Weights of a small transformer language model: a variant of Muon for these matrices.
Each number is 128 + 32 x the weight over its row's rms, rounded and kept within 0 to 255. Layers, rows and columns count from 0. Numbers have three digits each. The size before them is the row's rms in percent of the matrix's.

# layer 11 MLP up, 512x128, rms 0.349, rows 70-124, columns 0-127
103:129187140038090162118100129134107139110122139089139147142164105065126131192136187173087166085120110119117073099122115155146172121181161137108140105135130091111135075118130072157132154137116117143122107159203107111144099094147135116041078205133165121134143165128148180081086162139127156106098073196150184151172132105111084137153145109082087129117193143117119105112168116117125123120113
098:143187106139151189100135090167162168078143137110182133118120106138126143090142144146137151119166140132111084081143130127101141186136101121105121129154117126158133041103173133161120145088122101188131059137045124168102134140201098115096093077122100129107171144119137094092159090175145106175147136135105072114112082148195083129145130186135181154118135063134158156168133131067104092145161
088:175155087104095162135163135163121125150178116140146142133140140135108111137142143130202128120104104089158090181137168109153136126064100161109152123058104136096148100160139210147143142069124145159112087070105127164138103096088168128129114151116165125135165135070058174132089200153163121106114100115105069118136072146128134182139095085120092176135173101121195104093090173173094083114138
104:137122129133093157166109136126102171170183119164150128137153148134161089139074169144116148085196067183197076097100100088107138160106129165129064105112076138067143111133119088171163153088126166133169109109094070124087130159079098167109117120169197186122118155116134187151137100110105100145145158174101113130031102108135080124089119139183140113143150147132122103134119131112134177113139
113:162175109168097142141098125080125163096120101135110109160154101158157122100164133148157142161068169136135152109090169120162131056147165138095136096139137094093155134101083167125173138192159164121062102166106093063103090133131099175091136123128147109094146177154132122143179157048144192157100124159149119123143114139168123171091111130117083121136154104126146076162144032103127172056114
113:108133126144129175160063132175073133104156200089179138140154120075102158096114054143054181113098147104096107139113099119129174100114160154131136107140094157203125163168079157082117109150118098112118127161131158114103189144139136161124123081041125106197172067088108125121150085136158172123127152130139091098156133162100081147152143146185173140106137120130117172156119102101092107110139
104:148141166095142122121151117103154109091092163079157142158081095178134154111125134151085145103144111134139153135104081181172202088143118114118133102154061156127090141137155106105129110129145117137138110136076168193125090122157173133122158180135141116207118084143161132136093128133107123058109058112056147057115127182155095128124095163060108160172173159124169077132162144088100160133081
103:122109124083100137110150148055128077159184105142162092135150101088207116077100094130101178122127159121098146110169118132088136135142129084151108064140092145128164109122154134061105100207108078085168094156112133146089135141155155149135182110088126122169188184115127133162169101119177154133133077168162173099129105134137084189110188129188116154147137133135116104111087106066124161144110
105:174091136123153091122114136100127173066120164088128072154136142090167119101133137086120172154122148150040138108183112123157091093136117147113075176065088161094149159191105141142130194137126163138168111196149134156112136086093086128155143172155146162112170082176191114120154107104190116095121054153117127116146078122100082113079123107109117108088146123118101175150129146121148141130189
100:135096133126123144192120160175129103157173076092173121125137085127127152184152139140111098136125132106139117101077067173172195124183149161096097110102094151098105112132139111141158131175182102103121096062152102118138116062111179092109138150144185115171142140086105117104142171132131184208160131127126108092107109115081127107141103167144054129125116176126062168088201110131167114103103
109:115115107125180142094166182073161139106169089098091127141178065088148134176093099139132101213107141148151151126143162179182123157170143103110118121152119122094143120192062132142108104149182121155167086083155126083163179172145199100137112105151110078150095141109077135130181089104159107143140123107084150147098110166171104147111135134135090071134171143107087126101101118149090092071117
106:106070102136202080152132128194127122139147131155140103095104164175141104108079098099159091179106143159132087137175114165156201091108132101093101101098129090119150241175169096076134134135169119146110084129159111090089162154154167109140150167126115145111158147111122137205112062122143157141083102138103150115125141129146153155146120142124061129165099105082112194102147088108101123099115
084:179131119146147099123134074072133072204130132111134097157126154081156211164115141150119138149142151153109082165087175102137137176115129164132166164161098151099112138135138160101155114109077172155156113113057138072132095109136143174135088128136095101176126086164139111067148109091123134123132106147135064133179121124114159138106054164136110191151082139131098154140182059092062151138126
097:136177117127127095116147124110184110095167150143145064133080136158129176130144121098134113119212112154089158152125120161154136160064075061120134181149087157135137133168137167122129131121141157140155065092090132117100162091067155128080145054140172126117152099079116112117072134184101132107071135097125129135114145138135175122171099156138161169094038083108119155157109138164149135195092
095:121126164132132119169046160082211166096144138133182078078056177096122075098132171110144105129158170088150145072135101168093109117116110140103043132163185111159161166070145176099157158125123141113089117162093109173097086138083147161149115136106083080156154126168142128176144125091070128130100143148099163132134135146122106176106108090142175177144144112087094108124129132147126123145118
098:115116046116109207065099083122156117118130191103049195142082135129124102147112143134229124148116113141117124139149152150147118144126180131147172106120081110096146123229082142132084123108097130154157094163137111103139119142183103153097131128114113188098143146105150125141176146090123174141137151140156143140095077113139135074139074069140125099131171095103172116135077139128126171122100
097:148136138079139102143144100157153082130093175174128136088150094140060185149090146184180077114097181133121144079163149119160161096120168086139096138133163135138125097122099158182076065155159142102072116127083131161141117182143149198146138151068104158184179144058089141097196122086107104119137158108123099104143110117117088121143085165162097113137165101116167095141115150148130082135093
091:107108183138129186117141139099123112152188126121138092090066092186173156146099118141100135175163123076161132131057136138152132100126091108212117100153168108141079132136137185116095179153106062079147087136162121159112145148114118120100088148136118172049088151195079130098113180130112169143119105141161087158174159133070170159095115132098150104083135095150140149107160099149120141139084
092:166096117113142157147137107117119117096112135122140192140154104149146113115174094136136057145126031165190167188135169113150107067141096138163140103101114087122099105115104138108111126111154116140147102143123085193159116103140138147107173154129190111170149131092132178085121104190106227116161095136091196144149120103161117087152065122091095097178127137097129097144090178125111082089139
111:142092101090124137161075135101129096089142184103133124107093112232102128052158140194117100168125119140129115090096159164138146147147194121092173100137097087147136201092153198125111152134137142124144100188081110169103101132094115089104108099124138141147128115110098129147088117128114172079101163175124144042115131164188176107122117149170124152190140102114177105129112132078112114139134
091:171099154184099084086158146119116146104186113129142077101130094135119112158128142139131096137125154130112125127160066150089193171110115105121124093133159089115123126128173102118124132138071110141132092072087192107206084149052123131151157118135153144114119158095167091130149119116095132176191072116174061074125042139173161100145080096127110145116119162163133110191139159163166113107160
098:129095158113163115105175087079178129149142076121098138160143110117190116175140151144020141103142124120076156157138150090145165129137188084141129125088089117152136083137180152156098116183161112132105174127078110116146129177110130111137140123141121131114123145070122160083180102115155106186093138144118093110078072143102207104145105139060137177109106183199098144116144099161128096136128
095:162124146109109144166115124106131133160230138125096144104138202084126141118089109144121060160138120186151128175079066091074115126118119103144132093145116092165148177096156083094114167091166141115132132200152142094123157106153124151119188123122152163133154123107121109143118122118112143176091137118095189132108118110141064197108115138159089047132126111142046145174114150122161193126096
101:114164157094083182111149080108129098074079128145148118134137197151089089168156107133167110134062149092039134160093146171151078059111162144113128121184127181112151113209124160142118141131132130125148120102172112151157169143073161160164067105129153120107097120075112088147188067129160150118134169121156086114105121136125145148128116128171070171104095130140139138140122170138123090067134
096:159164121117140125095143158126130124138202179065115126098104141160084143042111150052158137128173132152160129149144155118158116101154122125158127133097099138131151159154104183076097170105077123178162162091105074122101097085115167158082136146115169102167174123114117153122179118148136096138136134142091143086094187124083110083095149142160107080084131215113149181109112104146114047126129
107:158155078119115141157093159153118189098107105133157177093092159142159112112134178237103100141082131129081131088086081129172159105169132163108164137103113110161135118164158112131131143105070100154137146153151153138100177227129143097158119090103100115091132128136172103148092126161176117142136189080089164158124089125148101124135112162110101095125082103154113153107116069081176075084156
097:123082151128114209121137144136074142174182107071122137090119058125103125149172137140109156080096095221146174150148207148120159191147206129093135166122105113120106100112098142088158114135131156138112074157151150109090138113151124121078090103114121131127153118056140144139109151089125135197082117178130154138124121103094150152107157085134178152097152087125122109132098127087186157093090
107:165133116099222140130173095097141150049127063109159107149106165104150074156084116076168129207108141138093191131116115093153074151134144120167100131149098111162140101184166136152133098169149147084175150108117162077145116141157163178117148073171083151108134131136102075149118171120127130122115084119126154145064134100130163124093100157073078142122120102129150084140132122076178162100131
091:119119154113111083140186081176139145192072126113139175148082182098117110102092095138183142124089108091150143131091177124069069136123092148126111100102176022150135113157126106123170106104153123122186058075110091066153142154154136163173126147118135142161100157133114113094104102115137134136099120181154165141152134133149150163118161147136108070125107191134089104111210137170129115130136
106:114100074070131117128139081125177076206145149151078120095079140180101125118089193144103108161108126137121165136084146172164129136127097105174072177079161142127138121191089087098138104167146186203094132112107121173145174097092108102087152190140112148152125156160122167118155096105190067120125148142106125120115133125173138147137136117120064144172118156108115112078154120146134137116062
103:128128125122109137143148106215144111126149156107145098116122098095102142111165153125156139132093149114090137106113151129081157121196085150121105178133092147150182125171063148175182113170137090167092078107119090087083123072167125120125079128164111112139136154136095119188151130146126100138086148140109031114153035145124207122141159172095103155124126132107140091119182117074165085151164
105:176146151120143123155073121100114124149182154118183116122157094147199043148130155101140130160123079133104143143093118108129119166068148109054109156123065133052105129081159093100111091139114130140106159090080167199142073110120098208134115160125158156160067092070143169215167104115149136109117130135147102124155130114140124152176126105160114178138130112092130143105114102155147149143105
099:088124158032140131119148112176092113135131092152129169095090134119174160140061156175104183107147077120151096122109106203101110178154142172176157157169134115142092112135067119150105136142178082112120123133144127109149119132094119114069122101107129094144144120095103125116195120149051088159160107171098188154158168123185153144125093090127138128091138143093059156092157095174100130132161
105:117125134114189210100146072168167186126128148074100085096166136143189140111156146130115139150067085126184147116108068123129078167097109154100113141117121124189185112126137132157148147185079149101140124132108093123067150146047122122125147131134197130138114112160106111092115129109091119115167128145175114129103079092079141155137132080135148219100190136115125116090118084153106164119138
113:136131059150116148111135088081094124158066120100122188062082084187122071125106210117087073127102180105158069139179092176151138121113167128172170137123138127139142133128164130185118106170124128112141141118141139095098140152111099144179111137096111094167120162119077134130137056139101144105130123115133169102084093146144180147158136108135120149134140079081138215097151165125201137118148
101:144151041127134102123120124133124160167143148112104088108131215067131106068094170137173095153121081147159079071093164163115181168128121107191178092214135119113133140122135153070140139089069105112144139061094137150124162159115126178092132144106162137137163141135111113159169121169129101137088202102159123078126170118116085122147149165137158133108079145144104089154142136107144084099120
099:142104171080163118131119073084117175122084174131152200104202030042122145172131179109097137120165112125114126108094163136092132142141079156084108135149124165125089141135129106120138100187098190175145088137078159131181088099156105110128136147161146162127140190133170157108153160149085104110105129174077159119082152104108118169135114130158113135089113137145102090087109099160134119128170
098:100139159134140154170078124093087138104143162137140110127169151141147158098138163139159199141142164175126162160119082170063159066097132172126138137138117108158152065101196099155112118131065096162162105151203132121077095113131115146136096093159097163170088171107099161113119108106136092071149106189095094126089156080132120117107118160168129079112093105160072092054144155150122130121172
101:168114112102144111131075136075139107150132134077101128139106175118125112189119158174143061159127128118171102152208111149174157140102105139131135121125158150104130155145120107158107066151100174139141166086110182093105155186127112216155103095142067146150134123163111110154133126066106134153129114075153061145114093135160109129154158073170113105125132165112138115081071070051157159111178
097:155099075103140168106097128180192151052152100131111112125128144125127209106114131105161181163090109092173113103138137157126152106133093132132076177143024098098070153140176173101156101151124145085124140148137128157164075158122131092082161107090096092156126104071146166110105143140063128162134089150116093147141136156129207119108095159156116134155115122076125123118134150171161168156165
103:121111166145188151111120114172142094091159163130169132136111138084090138116136104125152087150130113088092117074117123169196155135123128100090047108122118097075171087087067080094110189134168172115132095063095115100130159145172138094167131105145215115125146138136108151152190115152089154139106135092135068175084122116121106118123148161141109171139162130134181156115150123088145124196196
097:158134111148133158130117165094166140121139195108068151124109164123105165090144135168135156140105141129047073146128185096129120116188101099084205117131139102128151138145152156072099165141163136074105129064147090087114127132130188126106071095137131115128135170130139162247152092163125185133101100175085124087193144160111153095113142096130140102102131098116112071121116127111116159167122
101:122180132128108130129158089134121119181146094154102172146126160091041133075111164130102138141130073156072083076139137157133180127100163124085117131149084138081158156180126080146128185105093092101096167152102206134110148112202119147175151115100095145101115141142065157157111125161131129102157186165129155122120110046147141086142080152129143101129074140186100128193136134103144125159130
108:108184148060125136106194065175168165137101127140111148082153123146134130065125158145090095100129110136107154121107148196153145129151118120083086122118139150096134186143130130131118066126131070154108162166153118122113121183151137163127108184066106099150170142113123138197167084136062180145114131104086122149135122087097169158164090121057137141124085105087133107097168158163151055092154
099:112149106163148094111155086131107151117117154135119124134212118176125161144101090147215075166111066183130151199145087125163145151160114108124157108083170160129165107088122091127104092110170108173061163096183129120168127095112169141133112122145155129102170139109180122129121131070148148097073112055102047113124119164108133088193129139129123114086144131153151128141106112093112153077085
102:184064137176133128135064133133136143145152139095099154186134104097181133088112147122126160168100077202122107155116133081165120114138113111137107147105085162068108115119148131123201159070143059131139170097158178090150104163159132140101096107108115132110141101142082116145157122158074101154100105145136197094129114134153126142163174144142162072150109134101089098055108147150199121176067
083:104149131129078128100147142101094175086098141124153133105104046128120140103157116117071111136189124105150119125087207133121116112164144095143134139096141113084156127083173156112126134094143092147158133134190129125122087042075159157205085141128148154182133192086203143163116156131131179185107157080158105139182098107081079120115062128134131140143108140150119191134128110118123137139087
096:123174121176134181110158162166149160122181134110086078137114136189101122200087152111126107135099102148102123119158145109184168094072133168093109144084139108193125062161106178136084164137203137097099116124152130139111067154117109114105107180121123174119117159098170180121140141114131093090113140114168136149123118111173108073138119116125114081100083115112138121137129172070061216102144
103:113112130115088125131119157114131113156129113109111140126033119088135206055116140174106180155130107173142119082147132117103105189142051131122128133150150194166172110119072134178159133182118058051086132128091087157124132154128115089151144131081121075153114137110169180125169133138093123153071096145126148131118111140164113157147098113135113185114119135133156096168204126143163169077121
118:172063111170119087068135120108106118164150131112132077117155138075162120104128107060118099134099182144117075107103117111164194144156204109137133119115114143130110156126133137150142113126165174130095145131056165152086115182093164076133140095149126146058150134124160198112121108072137154164113099163146166141082094136145180146135112152163162099119143170139145168126101089079067167204132
100:138133155123179127132068083118119206046120127118148051166118118092117112152124126172156132125080078162111114152158106144144138125182117113105168097137039096149178125131101121168146139152108094130165150077145148159154073129067159153104149168129145115125087093154136153148078157110104137153037138081110097116140115179147103115123132143118111076165188140154154131085085141104148151184163
096:090040149076075163150084083122107125096060104107101128131117120126090163062117116102059160092143136170165109146128097133122092127142149115144112194135101101161130144129121160126118093155091166094114125140108176137227135198124097170115118162148114128151105128154144112148140207143164156126122127142152139077169148132189080134195120154142096069131123135120160127110117155186088099120159
103:173172106120113125123134065200126118098154154148142125168103166124184121138140119150131155116084125201135108115093107136093152162166142109089109188113141117151130130091117103159105203105098084146120197165203089126138142116120129158111043133153116107118159079111120115102114138097115083115187122169067080120062163126133076097129167154095147118143217137127125118105096151146145092078100
095:129117143179128106171094098114137118053121205131153069166125140148109112183134190114157122161151109090111137056120104171066173085151131142152103136136129065122132136126084132179173109164093158097103129110116144157134110099120164136142088107169087142130212143106117083059157095118148105094131117078156178128124144164120131116161169167197085129111092160157121085093103117099165113140080
088:126158101116163240144125156154065142105147121135160103169027175069151146060147127166160075127102140124120082106119141096125118182147156113112112146126183156158129144076155142144164078173197091112143085176114096119155145120068160039123125156071156132159080110141125105101125096126099143124144115156161153132096116114155081125132144153139161127117084128130169117139135139126086119113150
# layer 11 MLP down (transposed), 512x128, rms 0.184, rows 70-123, columns 0-127
096:161134188125130173153120131118194063107183130124078135145143134158099091079175133106148116073137141178158162113144158122151107090158066128116150118107088119124130114168123127133103115095108165119106137110111078169103100071093129083191178062124105072111112125152139110167083136118078125118130202130127123105158187155128126181126113143149210134131071136126050149167100146114111121147195
090:121099166083104148103115141141146154164147134135161099119162087123057154075153106109140198092074155120115141153167153132120117086147121106155170130118146086151158115128137163137143095115075173195152114189138163076104103109139118055152122104074154097125163146173092137096124156172133151145102213096138148091045190145116111093126136063113158109158141132167081092109148171115134166082111
091:109115123162154082146081117164100177137084131122080084112147135163160157145119100142058102127159137144064162123136146097113154128161130150120108111137128066166106152129129125126121154134109128095150123191146079103065155175144053096126084156182107157097103153150183141108184137110147108160116140108112099118071148102127130110148161028185129158141127119132098192165151157076190188144085
107:100093134137130162148100147109110125118088100137153145119126137119164123091053099110110112126134097110137163116144178176136059086158105143168135109173174158143140157145145150078158091160090087068041164142125208119164095112134160129121148138146115164097056154100067052092105145158102169121127109145206128161169126126155152120106178132110104142112099151155149101061128114108184177139132
107:081188157132114167152106135164095054135173185145116102145153195099133114155105093152139181090108111175090097122095118174121144111075108095088156108061124097133123121117115124139113150099140075188158136153169114177103107072126127155167175162105099142120071124138090137139119090161148169103128205133143099100115115110116096139141194156118182144114100126122121142097114109094122064202187
114:021080169184085103140144102148131172128158142107116118128140102115137126091117125062180157199062167174068140197093096142160153134160094115106125119175130099225119115112190116126131153127096161089147073105079172087142143142128146109154171120132165181168174124141141118111133134132159110124124116150079118107120153178154122145119095106119121120084100118088104110112060137121137131107141
099:136108097133156160196064114098113165147088141161087123098144146124132153084134128136133111180148096131129161152077140092116112116138084072131147124117123158122181135114125110094182140126206170081132213136107149078079112181164086120024145153131164156157077148128133180170064157085109140145155132110106129137144137101087148115172105136089082147072126142114099113161098187148114148156133
096:079118121134114105111108126120133106109113101164113136133131154099132122121139200122105127123094096165128106124109128163113155183099088127129162090158179065165115152088103096172137188095074161082081126168091125154113100078197146116063167082120159204144130187156158153157103107096147129132145131140150130166190135046161102138135109054139090062137116121159168146137131193159130098096146
101:166121114156103132119108126156131167175104161211145151157194137093084081164063110171138111158118147146086096112137138143175155095152135084064137107121112110153093148153173144117104101095105169067165138139056106139110194094106171090121133220118118102125168137091142136114104156111080129068104135172105104090151155107127146173108132160185142137126088150141108155138122096119114047092140
099:143099154120094104165156144075180166166135102031096063169128107155132141143108161138144137136138155142104135121092142147125142127084148092163075119095122129079183106137087164149088124131165143100115171187129124099078153176144132039072140131178172104179101111131120096125137100154123153089179196178101123191078128138114121134122162131149073148192128124092129097127150094156109103096117
119:168127100079095197117127158148110103137118096173131069095128116060163131124150161128092159185115107128144173104139150152136143180085122112142101102127180097138088079128158164051100127091162127099185109071122103132144120140085136093137099136097193115152201134152170157143115094111106114155129152126097119185132131207096089081127157150110119070128120120125164179128126193077182132106108
103:108195078126087096121088087120148118121111147146130194138111108117126114176145103140146130156134139099152143144189121082118133165160167179158152129121183143145101151124116123134081130119119094115097162155050114108168108165085153172165134146117121083143138127164124104127070116126159171123169045155078179166109159074084131107120091047170121150125160159131145138124110095127097013141150
083:128132095105143118087129195132096122109137142150125132129072101158161091139089150210135119116166170048083104122119141128101097129133160090111123102097119118182121139144124150120091130132128093108062118133132086195121115233114092143120118121159132182133139156135129104160095208090085122135180175056114154107085105201135115165155191052156109136164106122132139113166107132109135143133132
096:064115128118173189104103108113121136148114153218131167151162171168122080062103133163072155094141099101087123112120123103159115157116064111140085149132187098091087099144037145116124094167101107153135154099165157114078116152119162119113103128143179140191138158112157140097128208144102129189164102111144102135102132153126139167123165201117137113127069126152103148113123118105130103085174
101:177116119161115159158212122103130146104125115131109112145151172122115104142080104099093143076116144098150162108109164149113168153098129149135144153092100192115042099133167171068178138111137103122089090086156089036105152125147090056092157141089142140154105114137130050091118090170108145135156148122221134140173116115151116140103075163119134158124155145126176158149174115162130102145129
094:104092131134152127123110113138151165122122134181130081151117110129119127175149115154101091126155187164144138103127074094089129164201136132137079110086041208118135065048123114164128142145110146099203157113129130176130156128162145150137092171127141128157097133129138129115124113135135133157165073166123133085146047179108114146060127073155092137130095104124093111199118082146099149122194
097:175205111181164159122139058140136108133143156118108114131170125121127109150136166131125160128084148147183132133088160127138117107113083167135117115086138129151126103077070135086126065173099130131081141059041147172102147130075121137149111049100141142149106083127124192174125131127165150111121167165169120135175154092088095151097117106099172135130114186049129121140091178149125133175155
082:212113179111091169135100061075106181109174146100124145121102140129179185133075148098153137172133060183134083103119055176137148084097096139126069130153089106090118136176106150117126136142160098114091088150124140129108181104136160130149095118092113118049119197161146170119175086167131112138140132152138090126117117102120206132185150121154141143103127112140134138114173120089132092137112
092:122120133137134146085087121144122166163183131187085129164161164122154095108104080150104097150088153049063163136086122156062134139160145114137105141218097150154123171149116155139222072142140169069093182103145124096112108099079155085119097144151105123122096114113162161149101122128127141155148125149143090150060150133127148149100124114107134134074110160168069088157130131185133178123096
112:165120059154105123110141144151097106086096149093107137096154137089140100139066150143098202156127107117086115099123184122157128118095109165130096087153138068099159227146154187145140153100162136128116124114131162150114117212074116232128103128129110136086094088089158135146135100105135107080143142144136124131130126060129110113108139198140117135148138140187188135126170104151087156136077
094:142095095110159134179087112147125122132103156085161139127116192157118132089115125139089121219177102128119113133089124108153110114106130135096136138174112120151116164154121134137162106108166164098093139140113124137141125192146095219061121137113116121167151093151096149159151119095132123139062170173087127185045117128076093113076124092188134173178125148116104097122123153195062177106083
097:117176113126148103144176134193139091118098067175120082149095104089145148130120105121141133141139086162144175113160161132097103131143102062113121095106083109098130111163160215180107132124154188137147104114139153101150156123155103050058094169114155129127198145089110123132122108182115139141197092088088090164103162121129060135068100171139126090100132143131089133143130173173129166163117
092:056091044146181140100152081159115106097114071117127198147095099163143126162174158133070130050100129091135133108137163174141161174118090185080094158122148139127097174144125167187153148130101158121114151126127143180177093108102122126134102084131181175114131135139112131117112122111147109123158091091109118130141106109143076124151125084189143201096147126139171074109186097121178121128109
092:122116117124128125166195072137156107108172185120114127121166121106143131080145109174145123160096065106168130118125080125134172140148131092113169151096151166143135090131110132098091171123136183176051139130164049130102073170140166140113178148056101086138085134152135140189134070140121121108136108119147150096123099140115085078172113061145205134114138113047142134163171138137140143160104
099:141220161146157048112117158152103161104167113111100166138158109129077137153165140184115125107153155157117153135061160164118150095131105122157141156144153134120103098097112173163121088114156116155185111112055156118131130222050039102134106119122091042107134109140135152119098161132119116105134142121128128162096161114111083098084119157141087118124181070152104123119162116145120115180140
104:122068127115138114133078135150142086150117140081093103135156145171128110094076126145152121141123166118148068107156107065126110116164095127145092092104126107066173171101156135143131070153154144172191106092194128124071145118122143191196097157169133181061169102171158091140196078155135082104136107166094070222114127121153129155124125127124162169119138138155118114115135141085130145142114
088:104151135093166111057110121158155074097174126137157124147076100162097162181113181167128135136145142172087081122167104093093096156128074106112134057118104121207141152135169135138099134168055156156106135089113098104162085121140121156112112138154136132116062120168121178145116091144147135152134107109131133170151125167182101124144106041164119091178102120080119161122144098112133150150220
102:135078193127125156105119112143147163070113175152082145092102088099073164203115140140144140107142119141148170130174164108091108182125122150198107121118135080135073127188129147113140080212163181110080090098148147122096218105128113143089116127130089104141165118123145117125147078092094141123148164118163086078149118162125094094135045148162107099131154100157102123149133132189117146114124
083:190150094107159105101155165110062156164179125100099143095157133139160135119157103156088083101079043112147080113129065107163125129140132145104154144159117178140088132182125144061077154146140179150075151167139162131082081133109107146130171150089120120072153109179176088103137158104088110165116114108111156123086124123138127098146110115172101173103199100085125157135124180141091157175164
100:103128135120137158137137171039126099109100155169125157154138119110106127109172047194111142094090093156127171183118084163083068161082130077121138170175126127127154123099158114101083087172127146116166136131150147089091131181143149165199074141103093115118147162086127100150118137136129138182130088170119102156124144144069102098139113132180158147153089170148082117078075122154149087186125
102:171133084155149178123108118116107130091129124174127175112086171179128090105129126071154129074138135163092123159124114100154168132058130149089163159170084055123096118072158135137094096099105130147162089132136166090121083115166119172147127145157201121152131096155161079145180097071098080115139142139132122198107191093160085116087100175125144167118155073173106132200129115112132124134126
113:141180150129080182035124158153115139154059124171123150114153172117020203154120092156149119147089096169119144093077114172165110117136122150149062118126155115148161143114122138099180127097097145137156110163122090126081142114173111194145096162092124115132126140113103094130107196165084096146099136160164128142063099117125110108107085120118177074144140141170121166115147139086138158143123
090:172161108110156119155129096106124128123087149139102101157152194089123162094134100123164168102116121163149152094131191145107100054145133150113000104142209164109131178082167155076141155117118142113164114163140123081104139063073120152182154149136092128144093089085167102105112168107187138120124127112143112134107086150169141117092152162098132131143172121135118203121130149095121115106084
106:125157125212139123197163136099083155141097113134131052140118210123093116173089101133114191146094084106121178165115189143090167100101138149160109118149102143117152163103110146109168138169141134095134104097108103141093125161087125176100109143085121162167124123098167103132102158089139113111055166172119129153077084162114120170152154158144107099129158088093135073086056189145124146113109
117:131108136099139096118108122172092103127113087156082119111165079116066119168145088153083129097116136129117195149140109113149142171130054152135113096151127108113081106181161148171094084112087050126145135069107186098167149096162137131093133121195109137085121081158176115108150150107106121122136165116152177142117144101127213080140121205194122167171159130136135097117148125197110117159140
098:072192170167147126118082105227157140065106155151168097166157107093129164169078119105120121138129108140109140139107080103092069083080161117112080128091114094094134111129152151141051084137184140110128195102126138102128096140154075237129110143125123150114173151183098136145143105137118110131127138091112115122126190123130120154135136153128120071142109177123131139115179082131136161134175
100:132136148042107049160137145132131105117148211224160129158180073157100105153139115114162164165091128151141117146174146139127145067131146113140128092200123131139142132132100174125176142052122078147140099082083105074087107124141105178176142158127104110110120134148137097089186130095171078163159163132107141115072115158064117132135099079127110133150133101131109139147134111166128120085143
100:153110097089111168095106147164113156100143156206137135158115145170129115152105170143125148136151103167121095124132112148072053125087103177150064240132103112159111107108149076114125149079109165181184129173158112139153181072081149089161129135155099082140127112104038178128082140133106093112170100121145162089094151096117101122146149082155127170145116114171143117105160112123149115139128
111:108087108105109155109173142159137104130095194123122113141141101089158174120136089188165081077095136149112158077137139148132104136158061105119187138145129117161166130092160068135084098142128191134123123105131110123144178098162118153135157107131160117142188149129145098122114128089132130170172144094094132160116044088137125138121119226124176104104034146149039137151125169105108133128163
094:108086103128122175148126112147094069116112199100110134141179086169179052174084165092141157141112151136100188170136163163156127115148129098124132157161153110110089143127195120103112129132065132131113180156104141144144137126175153136147138140116138155101093089084126113154141099107115209047123109111061149081075143159108119141150138151110107094176115086159085140162075119084159186122086
103:151081121143096155103087102122114144074094169120125148094170166088105175050135101146149154109122135139105158156148158152089106081134103089074139132121114100183158063135105074117137106174174128156155136133142094126152134076100149129172072119133042196167117144110123161185200127097157166117133120157116147164096124124130104158138114164127120128198070175148095155179160146074123115093131
097:070131090075107103198111074173137117140092147187164144175153123116075096121118093174119125138141153181193082147125167114146110125091117175123132134154121149064124171144104114132112119192165104131130150140135143104100153101168118203110088112091174119123126117083095137064101092116109104163141150138112134080148108078121091112140146144176137153128171178156151045159182074117100127091165
090:099112122147176141174076127122138184119077103094120123056126107158178140150120108157152138080064192134185133147126157113112133117133078137130078081160125140167176101123120107125114142135191120133155077146198099149107106125080145126108107170156143108154107078090187091085123110118130116196099081108109161166106102209107122175141110151124136099114069133097120142109116171152138105157209
124:141143117212128153131091133153121113139138113143108157129073136154144131141197100093100126128109141058153045141117054140159143077087101199145091173107127105120186124169109123162154108139117169122111113072137184151172112181145139142128159076131135130089091093132064096106109159136092100094104162103156142107179151071189151114111163145185136123157150114102120106173130126100123097094189
087:138140131160099137133116065138159106078139167102169136111130155075133075122061154119193146110057119139113165160133053191136134128147084107112126141076166136151129164150175140118174100111173107109142129109086137101124171134122116110114111152189103128135209102168156125151134129114191101099079130145103175078128074132128104121134190172134169122159128087120171118104096075124184066134084
102:131122119112173154139110120143117147151168190077108126167136139124123116191113154125111079127124084110146126126160178123048120112138025169139120116167133140173109134059101142110086155127080115132121103097103081137098122117101086180149156157134071095152155118176058064112175196152091163129130131109100069128143155128147102175122122122185104153176142137054135138157112154159151105166153
079:171112138117154130086106146122106064091101122178147142104100190122117086102126111095117105164095084195122138136148119149183154065147103174131154090163120108138121195138095159087156092176151158111121104139108173121179201163131101137069119067150106079127118138155085087090166096129129114064118151219124152141073166150141145097133147127137124143155140097169111114073111092145098158170164
084:120160132126114118122101097125132099164163067122096139087093142189107132110115130078144150108157120120111179157172179090151131126163079107135121146161144188166114150135111130142118103148098105144133163131104151142091144213140160074108146083121124101096119084183143096156117187117160190123099129118140193130172118113128106149116097000098099157076165133132101115121138162084145081112152
104:161135124123159075128107126097068187160220117118189087134077127116105163155113106067171164165088111135138132110155182127131122188107141105135102106129071088114126097137101115142105180139153160122188111149127103076098114165131110133146083163182169081145122120055184131121154172126176112086111149134123122092172173182163161146115106115098092130117067080118116167090152106143136134085143
112:116076139110139143154156132143124113107139158153108196141127113186100136040157137116068133062113056169146135193234119121191145150159153113100172201114089081108126107136163131099120131119146125123136138135099054122134162125121168142123160156088101115112107138114157111111105161086147130130146151171099151114118134103077087116161145162118121126176091169069072093112112123192137092116150
096:173101147108141153142118134104147143155164097132054139125087075138097089093141082092112099127107112158083076166156149113136095123085109154119126102158107182118077154124125119104157121150127120184155127149105103124121128126108102153159138114130137131130104072142182139122150068025084124127180081125122138145173157172189105155129055166150141213169142117198144156185152122136111080183109
095:140140113135049143111114208150140110135125153094105128134121099084122173143074088136141067132099176092122086103148213069133135155128115180159104088122190133098155060115133051167128131120177079128119088094115187082097145089180143144115128127152130126141104149133113168156097095086104132124106137166159130129110129097117172130105125086095175142172102199163200148148125150167140128131120
111:194086078100122128123116219136051106169153139130110182117163112088151131149152144059134100160153123139155101141140118106152123131128152112177123159122074158130159133152136102087188137099168123074097087055112117132106095142151130156126141157105140120123162146120186186143180121165121110123109153094079128137143111095137069130090162110055135145178120126071078185136130150165063103093138
086:126126083099109098140185157072082138166121110133124141138075083143134143137201105153097129097116159103132131093088157096067113177129133161124177148151132165225106144154104149103119159129143118113064132146087143154148132077080135138106168070124097094197131083102123141068124107110093139164151139203179159122176144133102161120178097155103074119137093140129155183175133135127115127124064